config = dict(
    num_hidden_layers=10,
    hidden_size=192,
    num_attention_heads=6,
    num_key_value_heads=6,
    head_dim=32,
    intermediate_size=768,
    vocab_size=2525,
    hidden_act='gelu',
    norm='rmsnorm',
    norm_place='pre',
    norm_eps=1e-06,
    positions='rope',
    rope_theta=23400.0,
    rope_fraction=1.0,
    qk_norm=True,
    attn_scale=0.184,
    bias='none',
    tie_word_embeddings='early',
    parallel_block=False,
    extras=['local attention windows', 'paired heads', 'gated attention', 'a smear gate', 'LayerScale', 'capped logits'],
    init='normal',
    init_std_qkv=0.0198,
    init_std_o=0.00444,
    init_std_up=0.0198,
    init_std_down=0.00222,
    optimizer='muon_variant',
    learning_rate=0.0104,
    beta1=0.93,
    weight_decay=0.0071,
    lr_head=0.0116,
    max_grad_norm=1.0,
    warmup_steps=0,
    schedule='wsd',
    decay_fraction=0.689,
    decay_shape='linear',
    final_lr_fraction=0.05,
    batch_tokens=16384,
    max_seq_len=1024,
    doc_mask=True,
    train_tokens=185300000,
    max_steps=11310,
    dataset='wikipedia_en',
)
Each number is 128 + 32 x the weight over its row's rms, rounded and kept within 0 to 255. Layers, rows and columns count from 0. Numbers have three digits each. The size before them is the row's rms in percent of the matrix's.

# layer 5 MLP down, 192x768, rms 0.105, rows 0-99, columns 0-63
096:054121097081122102148087134094153135127133106164089151149141098136111112087133139180141128174127114130176208157143132145140134139108159076040138145153162137157167197147129111072098058172135176
100:107118132163145127149191141117093147050135202100187139135099168079081119122142194162097057155150139163133127097138162146129150161118121106151073162084086135141083173091094123100131172071208047
094:112095048147204144075099106112085134142091100106165141114168161109127134115112171152121123191096093156122111116130146149119155175089125084120046076103104164132133134103087148072123206157091158
096:129128156148143124135169130123101153108185173125148111122131182145151135096144131161137117178083138132103158093156140071051153125085122164100139108137110204104168147111165167150139070097119119
102:096143115167104102109205178125159124108131118101162174084139157145181093092162120097135086107134130136114174136095088146077114130095134165065114168106203125128132132125124099146171137104109105
094:116127115126104172144148103139150109136175138116108095087136116124105121083143133134147107173100110129164095180161090161107124190116088100081180131123138162143118139106138114150115131114170165
092:111187081110160088005153172072134170127132137130139094139128090115141154184127113147052160089105112112160192102094101094084090122144178116155144129163101133191174088134144145143121160129113094
092:157097150124118117164139102091103165209092121158131118134163120134169121165133111141137137112130144115093149085130157108130106084123181128134128159128092138134162129114170140125109075080133129
093:129155099107109167106084112100147141167139087085130155160093119188101129130138199134085117082103110127144163121099051154190124136089061088111159103107165163161100144156172138179150135139135096
099:084136067086158078101146145164115112119100087135096131079176142100137095136114097101187174127106119122134156133119152117087111139116131147156152153107153143146065094092166106109113162071062138
096:126077107111088081140094104130147155137144113120153130146144136158187131095113087121120150156149166126111137173141114165152152086197116146091168197086089139179102085115133151131129133053124129
097:092117102065108099050119168157151158113126118085084142133166151191134069145125129111150100150100075163121151151167089130152156134073110183119101121079176113150086097153109102115112102087073146
094:163138172146130118178095156099196092173146145118183129167127114166061084049105172100168145188128144109131044148146146166131181133086059107153189146094156137133149180061154111161133081152080109
100:122131147124151169080069130165112160117094103138196111108103132106139126140133136138149129092094146073078177119116140097104104110151114113092093077123172093116089167158102144116110163169119120
092:138133140152116124096099112087148135119067203165101064214088091088129127105135105123142105139162085081124072101159184128096108110106195132141113080141204175132189139134098162085085098166126110
097:175176159119162139176136079132129137137159110171155118134163177162168106132130100113105114120134135076097113154173132115150105074103153124124081091142133088115138122128141103141121105107142174
096:143126110132130159137066172058069153069071131146195190147103129156124136147171210105136102132127182119140120103153153066144121175134188107130152123171170141128168118152133126147110207139108193
098:109151145151182130128070032119153113094102158114166136122150108148155143121156122085127175132200109157103192173141102155089167106154118176146124106132121107149156159163109136112174132172101153
098:125121111140050152107098139092103157125169134098129172066134136148108111162161120131108132124108169162184122072133100186155127134080070132103149129114117185130103103141141133112085138111092116
100:154067068116088168164158118122132169084112135080090141113123163152073116096092116147088185128127111129057121130156116070107122149143163111140152112151153152165164144120136112178142101181165100
105:132098162190121141091124085128157135101106129123135147197090171091120088079098110107137168100128133141136159160114114154155110085134150081151128145149149123106058140170156165123141156098172090
100:106078118119100113129077077081118089109143127156103131162128157109076164090119116082149161121107084147103144135091135151074133133097142164200130126148148117148167116132073147121168139159140070
101:121088119104117099157135105113108176162181091121131119152125130055105187112095103143140144116098112084179086126106144081129155146136158129156154108090164128169124121127115113121168151148121124
097:084097161091103194151065155102127079158118161122106173108098217117120064153142135143138164109171151162114085141100172098090095128154206109148196149176154092076142093087160147147119115117158154
099:127137107115149214189119124176109155127139104130055108130171159171099126143139109095113184098088115104101102138175132159112193119131073135129118149147137079112189111131086102103134162127084081
105:110136165110112092100126175091121156177120120107125147115158084086184144163094134135125075100117130126138085120112143134086131080111162147147091134107176101136147104157131176149114121141104154
099:162078141113133091139083160143113111099114115147137140129133138130180107126183199112130130120098151138140097116128153112106177113143208172216118104109096080087157078164119086089160156077083158
104:150157148082106083121076071194133085141051161157141150076165137158136129220133125126075133148148101154155159149148099193180103123101115172117138114159127130133156128098176083119047136146120206
103:073153100095141165111152140132145124157118109114156122146070085113111117061156166117189096175094081120136102111106165133093106155077128125143091123074109148116158134094113140153163107101144076
097:063097104122088119216119096156113084129096137103131149163116110094103150147125108091149181168094130133155149125153208123115162159144153176098147154071113093130174107086144083145102122115078139
091:193123065119105157118151106070182157127082114183116149100091126093107091155111057151152090131164118135167117185138095193055144089093132086080158148153136151102106172144172181131089091155112105
101:174152128197081136054164137123138148145093124116135128131142115111180094173129143120170158161147110141136134112118091155082149161134139136105124178124162055183124090142092136146152120149076193
097:050072121127151144094134071125106124150134172115115125109104122086103112109094093116186157141139106099102099116145050174133088098088078114180091164072117165179128122161168175077121149160140084
095:115095123118122145124082178131127155135123117111099161117108142170129114150088090154121158114116098184136102095132157113105107130146108086090090168112131173157167105103076166040111116100152113
094:062133179129152182089182144134123131141056170095095140133127184137149139115140095149136088138111140104073157077143154076133062170146171169119159131111143144116081101100172079166135144135142127
110:122119119153068147141113143131203153164131168117167131119180135111126110075103146101124151105133131128100101155175104095141135104054098111168102120145140155119136105127072129159098155095128145
095:157147160127138126108139123137149161146157134081094110117188124110091162089119118122189108139062087102081126128151054060067150121152065138073122084121178160100063123136157098138126129140155092
099:137155156139114145073135087129178191141137105121080063154118099177137083170125154121151122109117108108177079077172110187074091170146132111103123133188125109130089147096110113151137171083165126
097:173177123124087152149122124095141138120119108097082132166151052146126104088132146156118080100148132143064110184123146127192108107121146099181113137146113108084159087153121162174152105059086100
098:149106072066126174114139111094143125111096128155141138115075154185079109090128086106123145141121115070123094117168098152157130169123112128146113116144106123140138164196106089086072182146144105
105:141110187119115136078158121161164124099155118117122086161172123142035184137146145099102176127087132131131106156132127146156095134159108118173160156076133112141110147122098088066110145097119119
096:088042144127102139136111129124057051107102143067139141117156128128149158146161169116163129163207100174187087157168122121141173122188122144143155121134127105174106143127120152134060092127165139
101:096114150172149050174128113093136175170111096185137137095134097111085135183158098165079141127080138158142120164136088168146157126101071095124105106186145145124113177163142130094052166180084129
096:128152119109109121147162118099180140106114154125190155091099098117122114133104171106089123121160126096140188093155182170122065138153164199032197148144080106065126169079152150139078175064145122
100:107138132126138081103154120106137130082115155146155183146165129141093145085126136077111066117098161185085129195148187092110104072042167120177058094144137102139106160101139056173128164137111172
105:102102079181118111099139143148020151020128185107083166094061095164063085124193111091108151090130165040129158082154150175118105159098103114110147133174114161140114123114060173103144092110053147
098:129162138184155124090102101152082163144108124109138115076133124162119173104080064161169146123108090105141121161174222129124120166106161165105067083103129134163164113141148142120126134209173161
104:110148133134125158121075094131196149104116225135081095117102114109130198154144143119197164126173135084120118174100169069185099124073122106099147155110154131120157081116106150122131171088121144
098:118152145132093109132145134136096104200130120089122148115092141150087104093108170157150100165107157093142168138152135097129100129144171061099111087072100151129129208098071115165133119156104087
100:128033080106135112138121164144142123158071098081111164122114103106093135152111103073130151115105165081197098152144150170086201116131077145052128139060105151186101100130153116039113168151120133
101:128110122091122142102151150119095160183159130114117142111150128149135161102156095113064105137134138134094136119125182083165175161161148148111136127167131149062135121112111101109087081164144102
100:109127108103155134158164143076180098175154183133100118143149131144129192065099129145172126144082171151083185119138114125135154096150163125181125119073131163125132183162070115146164157118112221
100:162158135093152130086157136137105118178164090128155130169167135144156128151127090118095210151108131151076114092142066179149130152178041138103119188089168163222097118137108129099147109144141136
097:099092167104122172101131153116111112172117101197152127126105184132105159115080097136145113133146157138083170127164171188194117142122116122062145157075117182087173127076072123122062137132142114
103:054079083122111152131156080092124122157133157168136086090127139168113135077101124069108133159137132158134114067147099129147130143088149159130173083146100114155175068157140104140121173162160105
102:167127141125142086079133132059143137032136112162174121144161132126138098156146137178054139128117152168115087119131116062153101125186120135108082150106122137098162182116154046107145154066135155
098:127143173101153127090146143138143149095127129113173105141173140123192100036135175147119112176149132116073106165167130088131070135083132140157145109096156151076095067090107143125120089129195096
100:156174124139158147130089174162138108150140156119098197073148157150135190142129178195145108063133116131146124149174117145117173166117102131102138089107152153097092137095147127121083142083164179
102:102216135132086055131076131142115146115140068092119133087109086096138119150164111162125118129091120113120147149121117167098110119206097140111085129170155101107176088082165070120119166067150079
096:142097092140099163170140139140110122157137125110107130122154161070176154152124061169163105117159116030141084136091192117132149138203113100102171123061162119145140160140125107155121137139122194
099:169130176140131136120119102142097162142117143136152147076116149121132123126132135106143141113157123134168144158087136183180124141106146139106120159194135141135183164113171220189095140129092084
104:130181073169130117121111161104135113157111096116123136146176092147077174134161120091117141141112173173155097128127176133177129125111127084129039115117119122144153149107221062156170133078078188
099:152099080097078126123166102119106138145092094135145094152092102129156097094056147109113146107172077089113047123177083160171151185101088130089106091127095117035113151096044081120152136172093153
098:149128134093152105118095130118138135091143134155157151133103108059104107080085117091094088078116091130160145145064111187147173087114128098082114085172147220113118149148110118110126153117080158
098:109159128108062111131121103124151119135122159127110068118128139175137112141173120098154071142075126139089167115157133161153148139101115132121175115140124132104113132112114107161143120085175081
096:160053149137149173056071135090157129119134105161125176132122166163118134111119124167057119128180107108126118147080136141154114148099129111116185085132191106185165161154168066150097141116131091
100:133115115144133124104157099201169191119214185114119136162103085112126144098132142096146080155063125131137166078188103144090093089131106148140162125138131150119137117141147090152122102153169086
095:166153149120147180131129139067151186117119119146168167086200127158173152177136113162103164122155061149085120092100134133142177192124104126130139142144088065102107111141097189167119133187107155
104:169050137131116170165105120161212094148145128071108118147014147154194094180125128139146103083122149142093190144149113102123138142104078158136185146105201080150074141106141147110124088096125058
102:156116147073060077160119176127191146118032136151163134110142078077127148134126113141175132111084079142101058219159116153109109152142175133090178154089124143091137148144159163114119160136107114
097:144164166134164131128104162174095122135125099106098125095147129113136112135165122164142109153191083209164162105138139136123109126092131142160115170166126144160161101172071080184156095117133120
094:099137124115203097164168139109190136177149119120054107113140141128104143065153160106169150107146151140132147125127098155146156128152187175110162122156134101142126095119088163120105159147155178
104:123092107147142137160194160122152170124155104128102150136189085076150101144165095159110123089129045163136106113115179111116147109138075158085092160110138107094177155148145103163099143104105126
096:163077126124156101084125153074117074133122092130135151133127145096119123169121045091152106113128126170122135141106106098110150144108085109133141154135099096164119116173144143067113149153159142
106:155145185133155129162111128140122073175142163105128104108140161165126140087127152128188124146160130111172137151076106113100126173126146108170075193142126134156153114178151114180108107072201066
099:121091131095135174149189171096109134120088061167177128078107120101106119086159184206086142098126098129120143149155182119151116110091152118180163100110170118099107110108130157115160119124110138
099:166147196216148126082154116136112213128071124221143102150122146077113072114142121164093101081170156138139071119089095074173143180103125136075130169169155077142120135123130135164098159075107200
100:075184173156155087217144138156101197125094124165112170121143138073164189148160109118114087119139149183102154158053167100137136160138121109153130084172149168137111133142158115142068161127137146
095:108153137139092090055127106128118079116116147102096085154124155113160124144071107110113109078110111137127148095095119143146156140148086158151107099114109124142135176155117112119105150106147071
115:128104138160123140144178090087125105112093167150087108132145087103143165124069133158200159135108095077105136186095128173137118166122066091150179113082150080126080154146119092100139128061146100
100:160135197131174146113125186113143113160119116092131167187177125115115100147184057138174118126099117174169077096109137208149140147119072105139137115140109159072159149169071136153137177129087208
102:131163106133103183118109096172137109125155141109169148153127128138116099122123153157167158162153192134152112170149103139141110199159076178102138147125145120141189139110094094119123090104119164
103:159136133135104211126051139112126088155129064127130104126182102123161110154082097143140161113143097184141117141063189129150123106126125200123103116064082084105105092064121126201126154101136094
105:115144147095171142091115130156132140104099120155198171118127120103147099157118107105149105043116134122153166124191088101139092165158158125124139115074135095078079067118171103074095182126168151
103:167141171155113155165123101061067101100138118123140099090165054097123144071104189159067133123117111102147111195079121104080084064165158120204107145132116080155147151137083062184079106095069163
099:124141102084133170114121127131175144091176151145096187124068129119075077122118183107087110187136112113107139122125137205153185084134196154159125155107132080099175167127160112157165123130118120
100:131130134093192121146166159122120095143141141135154149106128105125158104166084127112096123162101137149086120129095115115166115181147114148150173114098120158160156116123135088123133143111141149
108:102139188111107077147161192139079084100120118097128098130102109142121120110121130112091155140076148115074110171203116106087115115060150132119139085060090129166145113155123087048128142164110102
100:079149134119120081101135165151091132141140141124079173126170103172143169161146111145162108172121057131119084178135055093103102134125144119117131144162088198132057093155131106071073143097116124
099:137105136119109091098161110147103136122070185173121129130156116176102144149117124079128127091138138138118105129099138106111158049110088160129081132120155120088092134156105153116078125168112171
101:150171114100096149195130151170133117145103069091129147158158088158100155117125068137127122088148141163146072170127140119163136097164121141152152134103132137192127152145102133117093135158119142
104:127115143079126137193155154120101124152147126112158064100100177129126127165164116084146164115125082191116112135120170108142061121140120153105117127151130148057154129121188155152116107126097118
101:130168158130131119085117166154098099180090092122164149097145122130100174144169109132166142113170104096065120139099157101212152097124137129069123137128098156105115103109193169151136141086107097
102:155160178089147141086121126081102134099071119110155122071165180113152126155107166158122094082066153190112158155128161147163100099105156095131155103146119095097189113099126131137118136086129137
101:127139151158205132178136091098181142136189135135123120143161159138105089114118176078099168154101147097115085099090165118099116097095109135061142172126155157144141197084151110210183127115138179
102:134159195132115131111182157117159083163111116115137174141144171110138118132165145138103123146139103110143141059182107114153119126107087115169118204198152122127114142173115206178083123116148130
099:120149141107108124107140093153114126130138091066087089120183124108126136057151119149162121111105057186169125132111130103168168169197102067131137108187164104072143112111064129145152125180090158
100:141107158125128136176143151091109125150115145124199145140099134176098092110171120124110170152102099140086085172164097121137081108142119190141148033134172109120140157124165130129117146126084099
106:127110164138158132179144100172107116110144068072099073180078121073147140095124103089160117081151146134135128090108109133078158152145173122127106125096131083124127090118109143134131138171114135
103:145155114110081143111112171107096174145119154097141187155133113140077182132092119070085227103113135130149097126112134111128145107110161070146139135136076089175143131130161103147104176131136144